Weights of a small transformer language model: 24 layers, a variant of Adam for these matrices.
Each number is 500 + 25 x the weight over its row's rms, rounded and kept within 0 to 999. Layers, rows and columns count from 0. Numbers have three digits each. The size before them is the row's rms in percent of the matrix's.

# layer 3 MLP down (transposed), 768x192, rms 0.0816, rows 295-343, columns 96-191
104:533483469510484506511500531527473492491494466474429513521490490529487470517473516484518530485550529517486506501480506482529471471545480482515469493585527513487507516473537450531489474518477494489518467496534510486511481511493506527473519508456494508498501471483506483541508478517488538458
096:523510539478464503512537502530485470517540549491505519480508527502520511493500494484517434524466477528527497467497504501500535481478473507479513471496508451552488475563480554492510541531514503579533532455484456503541515544511510481521494487498506518511456494482510472512494504496532481477
095:493493529482494487479523477496419482497507499456450508514488527450461468470503543550526523540529480517465524492476498516513479475533472539471493496500507489515497504513507462469476487486525449496501503481471502491531534518502488483535499532490485519510545532516542509430463482527532500473
089:525504522484502470526481491512540515499532515579483536463478550471466498504496554473486478476520471494490481478485497508500512541513500519495488490521526522532517501504501458488513465496487515472481508486519485530498526497470485490524558486528477512489521523499458527518505501498488465498
084:508535471547494498484493504514469483500483492402529519448540524542489470501499430506487553495513489461500519475497550480471489509493481478541501461534478491530520452530505506469528483512481455512491477511484474519492513500457522506473516480513533516511510476503474513485516506476494535522
101:465469509535484476499469523481491491472505492419522492485498498492478547524497529480473490508489445476498509488500511451513466511515520476488508505542478506527472493514517447520474505517494513486488501517544509473508514514507501488444490503465558508506475510457504496465478490524479516483
102:482515503538514495549513468505516499544491496452452510527526536496509484503524513481488484526466482516491478513483441504484515529476520461499534548517543484521502537462526512504541515504495535508512499485523508491550501500489499462492529528469544464485475502515480510496528504523529468516
097:527482472511513501508499508525526491504485516440531494503494482509494479442461502515495553481515479525467497511500530519571503519506464501526506496491481496520456482541443481510515472496516522469554509484504510479527511515544511529499471520487507497522467465486491466477492491544461485511
091:443518497503430481481520503502519500483498474498503495460518522507553452499470432490535515479455504468524478463466524528479481442460471526503490498470509436502503486496491508500483508517496503503475455535480483521477516470500514490481504500515485501450517504505438469514575480532511492524
096:496472500533504479493474526459463510522464551486501490513522494554495528491538503517493473542456493524508531513488520507476491479473502519519496537511516521501454452504482551522498498500516514518515447439461462500444520491473551510471461506506499475505493445430515495523478524497509497523
103:538514540542500486511521476448513533463507497538507513501541511476496458505505510514475509481486529478489478472486500521497511491503527510538539513520509460524533509515517522537499444501517491434498481476486493491525462490473536492502515484493490503520527481490503493493508519512540531529
095:504486465525508540529515473467552530511490467529541523551508507520487521472542537451515465530492552470494466490510463485553499552514480485504456486497474520495528522495507511501519522472501523537509468506491517478503494495500493489472504493492520508480494518538536467495531528475517514463
088:498489504493478451450499530520501462461525527548560542503505485507490481486505497530476531524492496468531500494527502502484462493530547514497493497489501517437492494514517507447529491498525482460441489522481531521543478505495475490499525508499506510480487491536494450522497487475555515522
100:532513478451503502497545526496542484506500519561484485541515478500508473552502518508487492543495516522458557519445530466486506516511520534487493494490495497512467517535500552451531497486519520511502422485469463528514527479507479533492516518527457457540510503503487453491514522487511471491
099:509495530513517471526495514523516490512505517463508473448484465527516484486492494454493517467515492483527517537550511500519480551485520511527505494507533440558466479465549454465531517501498476497493531531534508528526544477481484525453524518518500559538504478468495476517489514508492483527
096:499487465471486487517524494468505512492508479516530506535500537493498540518500482537545530518485511519489486497531510460457503519496492526508492457496471484510479503531522529510521516448520481489499518474498520491471502536510513495494501489508503489537503525502527525531532522467521520506
095:521515457481529505484519479549553503492512474482538500527475498559488484470508507480455497464474486548495496480492510479507519491458520535498530498504479510469501474531434519449521503495490514484511484467502498499485476483515549487496472465500515480516475481469500520546462510461488499435
096:508447494525462504449489483473504465511485495490470460520497479485490475531477471492487524499484508474524506512467502499513473506491506481546509511480529474478443485497482464524489499491535484517505497506531461528500525452535519491451497511523482516525521484514484499482459508506481514543
100:491513481507473565513517500475563517467495502491531513532536482507462554503489534521446501503498511487496480518502456504492440470495504543563482521537569459501486496507497523516510483508485492488520559513526504477524499492533499492509523512500464492493494474523529478453501514462517495492
094:514517533484506449495521522470470482488479484490502469491506474496480485544485475472482467502475488533482491532486471488527444472511504506471527495511472463509483491494503499496476454473461494475507461481469488521489444503430522470487474525558546469463507480516480494529543508507519527501
099:515487523532484494507466514447486482516524488593466480479522544494508490491495466518481490517485517475474503508514514514499529512485514508497477507467537501475497477537524520484490452535513484515519455537490478471484503496464499472516498463495495502444454530524494484476498483521492474446
090:493504496537467498518505473504521514507535514566469501518500533532546490465474510536509516529479510497481476526508505535499487474488456467522527482497502534482522498497507494486484459497458525501469495492537543499453509509500485485477533531528489493516513509493522463499507470488477471545
098:526498478526467489547523508502528517501495493508517496498488499499486521487490485467491521510471479492527526466468495503476516439499507512511512465534494490525493492540467487451527501515485523510523466508442534523496476486497517503473469549516513456497506517482493523511511550504514488529
099:473539492475501470483531506513548468465520509590494484520536474515489499481494493514522510495490426508481468467500504476496521495446520521530506525468503530481495540510502516470471464480492477533484517524513526464504535463510468534486511511484510465521514507501475465524507539539490464493
107:454505485541504517463449502496524500533491495528494438528456506520509503510520530474506505510486492470499511458462494515480516518484514490533477500523498512523529491503516509503487472449494509502481502462432513467470496516547523503550511490507536501558527468546479496488486499550499484546
101:479510498496506553466494519499460513455519517564510534501534530488520513441532528514523511502466503448491453522503528486535488475518531484505475448521522466509530520506487496527529500475483516496479495502431517522514507537452495500528466497533494468506452520505526494501505516473471509492
091:515482520487483502505529504530491471513510550508481479510487493552465511478526508496470485514537528476528481475553527484478487524506547489466531514567471496484476526500499493523488509432507511512494505495533501475538467500505521482461505489536490507494483540536433524496535488468481500493
105:519453473503476503481506493518509487488519478491506535521475495499499475539526521506548472523466548522505506508455463489556500502497523481484495481546514492505472516458458499514526435452510484501467443492486463534478537530488510491478540528496536505483463474517513526521510507537501551487
100:501462489511544512511513520505493514505507527450477554476493529460502519478499504527531526552477493485521441499502473554497557491491489500495489452508496460498495507487517487493482486468491526476536561536471485516507532554480479452515519518498498482488482531533520458539519523488514514464
098:536518514488517443477461514504485517509518520473493507491488480468484504507519538495529505461486514513560499528525517536477506472504520509501473506516498468459490492491506507516493494505512468554439442479484489495529488515446453527496485507483480495463511521444455524610489513500474504479
092:502491555502471504513494495472480496544450555418513526451495492481507515483485490514499545504486491490541480527482514514492527499498507501544521565500494462517478455494460514474493527483478515491492537466493503523485519507488550483519512500540482499492461489490516497496490504496480522496
097:495529542471506493496513478524464470504507529537533472491513520513494521486489498466529497439519503514472476520477487479510494458494464526502535506460522509540518465543513497460488444470482485505465479529499483532502541463485507522488479519525515494531504499482524532508450515497531545473
098:465525478532489502498475462485498516534458498532482531521509479504508515469504491508512473515485531487527473478534539457493497519481531476512541496475505532491515499490507489495479510503522470474461463470530476450507500522538493472480481461484482512473509505489517516488507530503490489521
098:445492517471486506514492499535506541444473482436499497495487521539458495467496492468478494533473525520487482527503584505518560473490479521442508519488524556472494513527517527502495489481497511509497469517511455491483501483458500500499513506488489488503500508508507521559536494516479488505
096:516495526540559507504484533498537453484504514479497497504529488485518527490517482457497506508519503504517499508507509508478509549498480505507498518539507486499541520567503491461501499561512481543487523501510513504500477439465539520489487452496502492537519483530430523486545469483556509506
089:514504501499453466493474508511510481489479479515448459453493479487515494480499511471520516489571489474502478538505520485463469516513534503474504514542504512508490465492518528485507449467486500539465490511516528530499504511525494482488503518509497518539512458506465515511481479491489510485
092:511499524453505518460455526422501513469545497485484514457508523473507484513528483484532518504512533521522483509505504525513518502477544506479527544538505534516503520492494478532485502471489510467479485472539465530516533496531512479548493507476482421492572528483516501454483469478472494481
108:496543520532519474515461519473512503523528488500475481487452483480492501460502486477484513493457510467466477516529518491483522518521474547509520464506482561511500486508520445552475469501512483453465486526503522511519502489514537516500499505474513528516532541532499496493478482521484506512
100:483484520484474498453522471482475510508499536547517505515532478486557528494491503510499505474529530506530537519497498508526446489473502525533502476491474506505502496489481492517516499495466480484478503509500559503463517473511467470456484481530499472515505499479517505553502546495510481501
095:475467512511495507574451491527505476512459457494513565506478490514504528523529486492524473469531506511505459478500494493511474492507546490490504529493496486502532522508490510488501471517535550515452479463505507516482527497499479482471514506500540511523491508511450471572514512545486510477
107:451502518477508540475521540469510500518506506524516523503567475476488488514482511510491499452469494540543510492482499473529527504471502502479525500511504488482522518476471454501467456534467491491490495554458523492488509526545474483508499457451484511514475535514517551518579509543482449476
105:531441479526469480477498516522500467484504494449518484493529486566482528499520517528496502475480542502515524507497503481464506480527523488470477509495466502470531494483477502519513427529555491462538473499471490487504499484477515522520473508506504505487498501463461556540493480488507521528
103:507486484473508499498467480479495509475510507481471502507524481494455482492506532505488495495542480516487503499532504519486520519517520519443486491491512491511511516485511474482520516489452511520502532523510513524480545459560465473513549504468521534498528489512501483494467512519555499513
104:446471491494493499492493517523469536513506509504514517484490493507489501509526504489511555520470499484497515528484478521541484469468491477563490546515526470521477509521507541479482516498491436474490575467474480462493436509474516498521518527497499527503536498485501479473537492504478493534
099:499506531531499505493491527464479506458523539473526486500512501488476488502476447508510497469508505484498473480473504471498510457517507505489515454519480504523520534501518509523499497511514508484511531476475484492478512501468497507484520517517520493489515476476507510453494505479484563504
094:474524483522460481518542469545485510523489473475491489490490493486480460483490500498534474485494477486482456538521504519512472503546487537490496537480501495540525533492497511491493463492494456491505511520496517549541503495492476460432533537490476519508531527521496543518517509509466522507
109:471467533456502504491498534547504467533479508525460500481435490527475469479511502498538494448494533522506453516499519535480506498492514531498519478485524464539503500460506537480516496519504523549471477451527447544547524540479516512475508500488485502499514511474549487531516452534515490496
108:509481514520512494500497493511539522533478533556533551474501483513594510475532513467511502548549477483487483468502446503501497470490494514535531469502509457490516503457487456486498480476511439525436519498515522532524526537482495481497524527491530493504533525484555523519473500507509492483
098:499508526532440518495466512504483528516461510421497466520497526519535506489456545514485497501504495499475484481564473490495449507509475495470459515495524498484448528528495473490536559484456504497507499468473521535457526480508483475494529516468470494491511502505497442492513504514524570537
# layer 3 MLP gate, 768x192, rms 0.102, rows 296-343, columns 96-191
099:456513516480492536502525530474481499526462480505484514492506494437471513494516500482512437530535458501542554507515502525504517478472497473476529474520516487516481518549460508479526521496502473523465548531524511492489538504511517472490521525499487519474504521468551477498457532489506506537
096:483462532500514529541476521538483535491500460498511469520505514491492514496515497517507477497522490517477502523479488514522508495496495496548560522555475535464491518501515486519479523529498468532504470479468535524470492479490527507518552468523467479480547461520488463459579521498502514511
086:516459518502464505554508501474486516476479463467535494525439506511511509523485534488485504543547468527542514485480506512504530475516485472511502514491526517535539477506527494544490535493496512492458474475499474536549454463494481494519485525519490474469483473452519513513472491456540476512
091:477467464496508541488483518503462437527475495480428497514513466453473505465499531511512493486502480506497511511455476496532499488520444492527548483524493504474488539477491530498484540509507455511492522530505506506488532530506472446502540537493506531488487495440470468495542546486516516498
100:501536532458524457532490464510481486490477493480487509540466496525534489461483514503545500508476501498476525520459535499530491489541492467507537472530546509449488521532514476533514454481490478527496505491479495532548505521477451478536504462518522541480485466494496509501452501497516523523
097:543552516440485502462494534512489509499497486482545515489488530500507474485517459465462500484506512511491510520528496495477495474521490468534490541495533491515521529475485502497486456516523497491488504503503492472547495479496463505495493521524513489534507508480477538497506501526494532486
102:523531515494531529480489523516495488471489499521543492519506461478482486461465482449534502512497515483463497506481484508488518515490554518508518537525519486509481529535504498502494488474489481492480511461528510504470490522522499512504514536491504484483515536488473551522525552470520495512
105:473536526494478496527525537476520491470509464451507479486494482454492467515519465482492487498526506469558497503533499525524523478469527447472480489495524484527505479507526507509504540535523502487461514471424506474514521543437525504525528484531487515515533499484455480515523492452495483527
099:505509525538479494549538529470470532524497466499481498470501504455471534493471497486511473501517480495532481480502471474525489487522533502565545550478510481494463496482499516452514526510441482472509485570507490513539506454480485471539517476527498513477494522497495522483536456498528496505
096:494510496532521474495504493527531480528478487484482462515506481539509514507528483506477481505498494463517494476538505506486478525548492504443529477520496519492463524464530516515493471475477470523488502487511538468513518484503510536510521480556491487512458527472450506446523510477518512503
096:519454519431507515507529538540539537515487524461484480481461484477489507502501509440480504520494488499470491518517480498490448519491473482503493506518484498506532468485488489546448489494513505519553508494556502457485521497454434540531491553446503499528492514517496494494496494495522527500
106:471520506473470530516514453494509513524503496572527500484504517519550475489520487491436505484479484491511467506519470492466512474504519467526518502519542527531543529512495500497486496461475454503441479477423524502449469506477500505474476492514491511454484521489494496483496509522482498503
094:510487487506510515543532500487482503549511496486486485542479416496484476514481496495492488533456505498475531451507495477495471525526509501534507471458469502518472483521499512505545475529525469495513453521469477535510535459505518486488472471526470516542490519505512503503542476530520487543
097:460482500485489492538510498504464521570531482533495498490511464489466498511498520479463486546572499489477491517506477488489479495521504521525505512500527498493476527491517452468472461499455565537475529475521509491521511530453456503537481486524537481456518512475500487485528492482503469520
094:472536506489450482486549522507488500492484485533482540504477462500489469487508518522512499510458526458514510522494442514482512495453545525488470513471514466482494537502500487466460487468520529491507491535548547490517464462541504475454516539535463502490473543475515510489489492518486469464
099:476472489499544487498514489509517523502549490511503467542460459465517513491503530512483498474472486512490431465484531498490503493485514498464511541531436519545494541492520495521515509525475485536467512499514494536480464476493493494493491519492486524471505532501514500517466461524530511437
096:496514532484512493526471514505492493536525478488506474503510483508496527480539503513448531489497488488531454526510501491497446509507473463552475479537473568490534538505484482529506482479455489511461555487511509455507540501469461479471505476500508549500499500510507513470534524505479521459
099:465444484504484504524531486466483456514524431509457485497545500466539478513498508472489500493498470458516482503527495498466514507504561531492502526471506489473507532485526457503543480525492480537492471478509513472481522476521482535504509532480456495486520501516515481476481504514500468509
095:520485451516521516513519513492485486551496516488522521471472460519472501470539491479485458501471513471521474507455518496500487504471506469476572509423459499495549472479444515517497516497488463487521483532513491452464490482470519481524498525507522477495511488475454514470561505512503457502
105:502483515516448471503501524514453442517554531507501493520537520502482520487489489519501507499497543511509489497535467510493465476527515489512550539536459505517470521510513533464494509506494509502485504523490474518500479469469443523529476498501455522472489544510475467492489484493470468481
093:527519527459474448503496473519507452488505504513517487540467529516508461498471488524519531530534526538510516489566560560499526511507496541521518508462474446461453531509482486537502477502504500489481525489500522510523523457507482475473515492507515499499513510490492516501459553465471500496
100:478541469508497545503490470470475466515518489478454492529507529533478493469483516505489527486510502479501454513497506460488498493512549501485520479492517484502488504476483517542483545509446466486515508480517501488503530523508456480447553492524537488449476495469503526466469500507489510500
102:562517464505454499522503468484499536503478464493513507449518504469457495517527515496481460541537524453511475478506514455513471485544486448494495505502478495502509501476477519520490478518532504471467470528513527468480461509502471525482468493489483485521556506498539511475497541509482519486
109:506511510510462531517559521476506483550450532480475512515486522483503494520483493514544469514485510458499487450536497531482535515493520470522516500507474510544494509493484512495474496498467505527490496444492486467518502507499497481467537498485473507507536468500483511488511524454480489522
102:428552498479489479543523462505504493469491503538497490521485495556541504523537521495560494487508527485502492482481547484488521535546495515481491543495525474525490492490483510543514536478503492489475523519493512530516553509519485488502500498532500524534473530499548506531486479499465480468
098:435502507520485519525522481471508492483530490479461511531476519500504509551473452501535499498468475510504481488497506501471484451488523441515466541489490469542477519535497517492498515519500492534499513492506503503527523475551472484452488476534473473485472507495458477520490513484471479528
101:503503486440455523461493490523481513507483491502503530545536534494490482458519469485513484512536525527469508500522570489495507487507516505516524538484546515514516476560474501493513515508492492522492481472475509545520539488571488497510497472493470471487483463549477521471498484509496498438
098:484499513518473492512494548519527495516483432485521524505502488505539524486476507501481507499516483466484504500508495498518468505538508494525525520507464512464516513554494491506489483523515472471525505510530489547483480508512534565489513495504492583502443521463499511482500522505490472530
099:504505549488525475502522504489502508521491486542511523482496480451521515511468539533549492500504482519515478503471509523450496491500500495465464501500525494486527484489506535478483482501485477536466478454489454524552543494500457501491503492490516488452522545511477479528468535481474541462
098:493474515465463559513492519441499531490536495476491500507500516438477538527513507510501521497518532501496516464507469504497517532486477485477528499559489504507501509507533446547514455512483531497527518469470500554531496488484494533491514527499476495464499491530517494492471484542515519494
097:496542530489470497492498473462459553475518509487498512482508462497491528488464509490519467520532513510474504543485474509517523505481464511491490455515504469515514483479505528518511518504514507490457478492490481505478504484518465485505457527502492513515518514487524498502478536498501501495
097:493481527446508490504475525499506548538499440506477513535508474495513503520471535547526499485540498519474514520495513510505539564496520503514522511480498510488493527476472521490492515475463468506486514428505497479482487480505497480504492509452484517481471507496495520469480465487477499534
095:481510481521498492509503459537514499480515522520488489517518508531512532482521516462505499508451475511533529523483519499507487494497533512503501495482521510517456465477522478526507498500532511501539457504537479484513473496456531505515484553517489444534509471460456530535504482505446502523
096:503472460544534507533525517505468526510473479462511443436458476510483485501503496509499498537474493482562547453487482525511482487482517491520483547501538528509521486475493446516509530461534506497479475530533484498500514493514488504535494502486522508483493509456539533519495502523485508509
093:479523534488486524530492532473492507494478548494483478501464494472524507493487489501525563496505532507525497522493472495512510504498539474518469561517488452496507502471493524466504542489516509517496541471487537495520541493487489486495487488538470478553531508511517506468514496489497530488
087:506480460507489525477477501498501487481514447489519505516491507497458519475518508464541497492529538515538534497491508437504492474491525495486479531489538453522512488548522489506516488487497493476500499503536497515477495529478510487485515503499502486516492465481511525514541513463533519505
107:500517502477436468497502533519498566534515485491487495482504535520552481535499513481517505543519499521517482521470460471471516481478493525470476501484536505505548540504479476489481495499459528550477507474508555545534504504501450485546510548482492460530504500536468523493518498503545500478
106:478487487465518518499533503475513522470468500484522567529505503524508519524534505472500523530500498517484473511488548489552483524493488491486526553455472516493524555518461554482508523493497474523530498482485522491547486500531507492502514515535502485480525524472462477508544533547500511481
093:470506533510513518509496502534488525502480494481450526481506518427511474528524490535540513489471486508529488459508487517498459524513479509513492527523489530531502490487498496495492496514481515555524509514541496499524503524475519500521480494529438502523520468539507507516502488488464483512
108:492537499505498523547520506495470521523476508494518520467467522488506516504532508496456521545519469536525467455489490501495497545489486474508479499505524488478525542523513525487509510538489469473508496547448475502454474511537518500480555520500495528490498471495507461530498497525522520469
107:540503496482475483531518481483481471477525434467505469508491480543491511494465465508499506447460489530506496484469474535473484483467521499464496476528464514488538503509480524515541523496475475526485528527540565524542505510464494515496492506479478516507511560512468472474511479542530469498
105:486488513513503507523536496524504507527495533501448500461530465501466544513518481478505510522435485490538501471517499553465473447462499518446483553465497500483492520476518502445518504509535485491480489557456555484512490485536501500476497513503456492523520490528479509507517507466507457503
104:526529520470474498531481458490497507530513539471508502539488518503490542484512545516501509503554493441533475484498501478490485489461480482496485524464484542504477497523477545467515509489464515497474497494528540501515505520496503509479472492470540513492504509537460513474493506476539537543
101:525523530535492549507515523487486480524551497513548455471486486512460558491486488506512517525460531480500482486489509531455496468525548474495504475473498480471523555493505503501509508511514490455481526523480523533488460541486510466459512508512497561501502499480532475501510490497526514511
094:478503475491521488510490522511526480469522518491496491458462521508517505506512538506500548518470485484534518476471488492507521476448510497506521506492510483481487456489462531534472503513469495469489507492478464497446474532480508482560484501522513475512526493422493481508511497526479493496
103:482513509456488493461531483457485503504520449525462516544522514476517470533536491462478464512529496508502480528505443506486501473511473450509504507501522518514537546463532451480459516489518499481451499523553488496557494478502520540528519485503456517480500494551526516495510492509465513511
113:503506568490474488460493530463522498501470489484522495452498454483535472478476496517493505539506486503530503494535532515496524502455511488539500502497485512470536522523481488487529501487542511513495508478490525532525494475487489504481502478482474517469525543502481519502455451495491503490
089:491518462513493549496510480489489466479522527503493450513444527461496502491514529501496502526539461506512494498438492481536518490488475520491498476478497514491539497520496518526473505523483492480494496477479463482504461515495554510470522495518476482534500459499536488544543498496466457495
# layer 3 MLP up, 768x192, rms 0.0976, rows 296-343, columns 96-191
100:471490493470480485471498472515516460480513477496505456538485487493503508534513533487480472518504497471508454549562528497511513461469492493501524486512487460467479485507505493509442537514493510457497501522522539487517523443480519528470530542476531516490465470521498540507519508505526434472
096:531539511495482443479471486482519491512479497466525536490531500551496522520518469470496470527466528484452524506454485528488511474464539523472482473474572511512511478506488533522493490452490490508512464498476523497489501478540508513482453487501510500517467515462458513529525498470491508484
089:517472533510492465492479520500526518536518493562549516482533493543534527524479504492509531533528556489535494510504449511480521473517507488529528487496462480517495450459529463492450484538523468473491517491530493507486514468490499533503519483530508508502473485524466460504494483506543504480
087:492495531515510450540497449547501499494490497495464517455449511490506438496531523469508497520521469513477460507468518484504547497484482502518504498513557470509555563502487474473484495510501481497446506487509511523510479509502459479507485534482505503510479480517451516474509504491523509504
101:468499502473486510509497516482482471458509466504479548518491526564542518503533504513513521583512533492463471521505547494486557523484488492514524492485493525511510504489502485506487465421474473490496519484498484553462511547496502502526534493458494499487485510539520486484496522521508492479
099:515530523527461469487477545463513459500483499498496491471516487489478521503522500486514486546474502530493502504498509489497518496486515483487482538493485449535482475524559480460561514542466516526503528501549507505552457457455510543457522506490488530522509486485505489494463452507516506483
101:477504537506493512495474534518503472481502492515513452541535495491521507504503470494505509494471508485516492498492487469473525482480486491491533538511509537498533501474497523534532523463502409528467486479500472509469446493482541473470495474529493517493545511493471505500494467511505427477
098:498491533524533488522479498478509438498517521488513516493488517510542519485508504518459515504486500499476467460516500513547513486545499494469496458532455524510468512489551496539502430510474471488503468463515543482537529495530514505497531504477518498519488497556504515460512531506524522505
100:510449515561542469513529466510519514492490460507537516495524476520467511493530548476500482529488457519486528513477475504517478496522489517527495536524478508494471504506514503492506491507510518501510452502514485506489528465475547503517483472500502482514456493509497520527487529480499524538
097:480525529496538475469502418498471516511487480489511494482524497545484520506482494491470509550489525535470442459480535480464543493479538544516495510521494505448528478504501480542492509471462517518486474530473504547514480499503470489517513469492498511477469513519512459498528531507494476510
097:504503479513504470525528488523535497498457517497484473500496525475466482500470504496538465508514478514510479508462539486511526457505510546486532538450516442509483426526489494496521518541494502498482491475508502516486527505452480486506469487475503457527488456529463534517493466508473505547
094:540488516554494498492486471529460451495573543479547512494448501533502527496492479447487526502538551534486517500516496515514472480519480515482489446554480476490493506528467505487508494552506489462497467493513503517524484521488463518460522511513545477471482481514517457477507483480513458485
098:523502458512522562469482533523501508450540495503508506492459466479521487500553537519539498483514501462495504511503531470523465500534540474517493489488496482517537483458503485523480525504509515553527483474515471519494504552474474482529506520556495483500459503513455537484509519491467525503
097:511498487428511501484513534530507518520486492492480474478495520512501466558515450445540503454504493484469459501472468438506452513528510477494489473490509491504505524509491507477476464522477479549481524445503522467534506571477488537504480502496544532503487477524509491489517529539534503510
097:509482442505551510497492508490510475486511532495478508544510519480502546477497499546493486548496534461522516499493508477498535520529442506495451473532491487491531518488497498491479530464500512527513526519498522470512514464549511506469422465492482528522488524458495509512519491507472516488
093:576494466473504481472454486506532490510490528532486483515463495489510529516476520477511499519500473505463505508479503470505480495522507505496497540520548488534489489533535488493460496520512504529504486495525458492527480533479538512479551498521491492541550503504491472465496485493490465479
092:511494526482525495506447445455481538514557504501512460478543511504509526504547481539467497492503491496539515492553503531488520483504496500502517536503523507479519459526491495475476486509527518472453534507542519460454485504461446519525494460502488490506509514530497511523517523534481475478
097:507449475472516471468497528495506503457505493504489462517509525529483527491491495464497524495548515494504501520517517538505488516476512522496490459473496492494493507505481437496488486453447456489533516461549524498474530496490508499476534498493459523510520516518514473472439528487484472487
095:488522523494544497506516534472478469471460494503506520506495513546497494490563525501500488548445517501499486507513493539470477490517487459499498498502475463506506546486484545456529521512488493472541499536475476484496507527512524528500524489508505516478533494511495449468451474509516506524
100:468473501536486503494506509461450516529548485489520577501515551481508502512482518490488492520508500519507486497497519540492520466450516516506523476501511496477534486470469499524464509484510505497503485500536478523487500484477506499487488503465471477526481513500489483467479528470491563500
091:523517480526495481520525569497502471525499490498542474539544522529504496512550458448514482508545512479548486490498467482494512507501445504502509522508478478520526545517490553501503482536508527492502500478473515505536511508504520530468496460524463507512510457508475498537504497515537503521
101:496463543509522498463510488545496461468466540484513499507491503513514461482512548502521500508506512528531468504515512486547509470509497493469509493507527525440506483442507491516474514484512549505487476503522476518481520521520452536498504477517536496505529554464491526503455485494510513514
102:486500464511468498452463525516487505512516474529516505485534498532498490520520498488485477486490473512455531508494524534489460485485519525461499524537479502499474528513474555452510510479513494478508495516543499499494481537482467491499482492496441475494538479495521439497492520520441522476
103:536496502505511504452472544502516492511438513509469475517458519551511525492471523506562496489520507463503516475531525541485482510505523496506525491512511516463490537523526523518500534536480471502502513489477521475544496534506540514515507481516501501504472491472452524491482494516483532509
099:492543571553506498466517475457475503496481477497493488516478521515503483509507520520548501500455487473415521471511466515507497512471519525527562492511493489451481518553562519499494507502486504490488509484491479526522554507520486476476452471508482475482476534480468510500510516481543483554
095:462483497534525518475530483502497502530512506513458498478561509527486496462514514480530528508517519486506518515511493491511530519487490509464462538554483471525503500499461483557490502481514535510548512530442515444505472522521497515510481486504494488521458517510492502563517508509479511532
103:514489518495536540466472487464487499514559512539433474506501523501546507537487520518519482503506507487501474496519538482496476510506523557533462489481526511533471471532502515489481487483475499578511473476506514497514516475490522506482492503447508510510488479476517505497516491519466487546
099:523523513487478506486494537460504530513504531467479498525502475459502480535480482570451519485486485458474524524469516482519510471474530504452484480480458475442522491520482506542484472545474472523498489455489553469517486444478499515537467540463476525500511511494534485531461477500529481487
098:528502470497470498457475535496529472468519490550466524494465484510537495514551470464532500499507498514499514515493516463446506508498495489532481532502484502530515508463472530494480501517535460540486483490468473523505486461510497480485519524509526502517484484460474507545474540502462501519
095:466506502463571528448489476507456499469529484460507536534494468474497491493497531527509491492509475523464527525511471514500503523500530500459487508510497495444528484476465500498465509476484511498508511497503494475532478459514501502509503534501486498470499482482539492507438513540568519489
096:515483462566495484489516486517486459485476541502513448510468491494480521508472516525457487496484518495482525531525488532535500488535504452507459488504492503495498484520479484481528558514510506488546517538499473482502492474538510524470511502505514506464486470518525528482484463483517520491
101:502541502501506577571516500469497496481549507495517526511439514536489503499516506510528535462504507482498480497482489533511502487538492480536502491501483483470497466493513498475506529527462543482514478477474523549488451490470524479517493521491465414548473488509465533506514498490480486516
097:485520499498448495481518495498484498542477510512506479491484486512476579478483534504483496496508480470506487454505521488531493494512477474487546533509524493497462539526525477480492492479469473460531507502512515495492512517474492474500542521479459487491495509465505534532522522483487509503
095:530520478516518462489492503560480508523500473553481525509490425499488529488519523490491495498503540515476509499476497531479437489501513485473508529458480535533500512494483522478427466477475457501535483508519485470456497528531475500499466484491501473524507491495481506475487512537525504491
090:437475497483461475498485530483521491509496523474458489536483494479546534445487494524541497512511511515481510474508465493486524510546508460465515500556532477486521510453461492496501463519490530451515497506479466470489522475510508503498484474499499503490447446502509516471505566467530515476
090:501493487517468472509499458507488488520506502542542492496495505467544508482467538536479514534474498475538495502535500446506479491528496519523492508493549468531489504517547495538458477493463476502484477533497474499507497479559481469496512494479507463492500515476492509527540500509538489461
105:525462546496461510527513487491520507474489489472506468497483488476503492537533568472507494540535541485484491544511498500498486497551499505545523474486487449545495488516517475498485539539527515481502514512502480515519497536488512552454517508514502472538505441490521545488519482462510522512
104:507491503500491529470488484489496534524546473491499501522484460484520534500467506500479515502510489468543534495469489524512513476473536474509480502482526505525496470504556530512509485533476504495481453478491492506444519500482435468495520485473519503499532499503489487496484501528509536534
092:504477465513482495452511501489510477477479500521483508487497495482511512480451475503517478478504470477452509531518497517474509555529525475499517520518498502463459484463510451495485506504480509497513515521526540514455530547485505547500546502474497507521514490538501455495527460546464534514
108:497500521458467491502468478479528500483545471531540510515483494504516524547468514517518494456459524515465515479495509503517523490471492513504515514532533552534484511496495481494539473479467525493540506484466498475465485480529482510504503454505491505487543512464475523467475475528546513505
104:479541440497530542513499497470493447523547479493521461443467519494488521500476510509491518493507523463510505502528492474477565492513486502526476496473517506549481452496486504493503535523501472531496480518513487515482512520482524489474493479469513517506521504454508513510457479504505509556
105:483498518424483523498500458463482522501490511492478518514498489532490510492500496474521503504556508481519470472541519518530504451504508526506518529476501457488522488485570496478522495476464533489463502514524531497534512521525456460500504505504516474537536478532507500541519507497538525525
103:485467507529494498466470461505468539478506502493483537474532514480511481493489493537502484530531527513493495531477540470530520447524481483511518511521564491514497481473506482510497492500459541537485487488524520518478490518502496489494491513457485513467501507484477463464475523448489531533
102:480526466497490488485504534514548527479515507510488504425519467488477538462480545514505498522545517495520468479422508478510470497515489481484480491528499481499505468508456488526482515518491483499480501506512483496467477486518507515503480485543488544499486451468480475481490524474461481501
096:519470529529485524490459501532509534476493450445463501525501515508499449492487526545504529520501484538424487532529535500499535495503505464489485494501493518459497465486483486559473470530482483526501513484498456539467497545532507519448499496512511504505441521474505481519463495461518481473
108:480471510531525507497480510475505439509488474515478491502538482531499465478526499492502496475482552505474472476483495501469521521512494535520528542476483500484504487438484509477455487520532522546566520465485494524522493490486491441528514521466531473492508548512461473473560530490496492515
107:483508490467479486533502523506511539486477495524522475513482496481427532496506465498540471482469469456479499511550497519463512459523500504522514521510479515496494509545504548480484523523531515484513494481504495462488512494492549524494485463497504534491473519518516527501522488493473483480
095:523512515495515509534468477489544526520484483477518526518473535486560504498490463502474454527487528512494478494445542549451480508499518516516548485486510515489530485489498486487482483494489495528469477525499507507496490511466510464494445473504489508509466474447537497500514540464438503520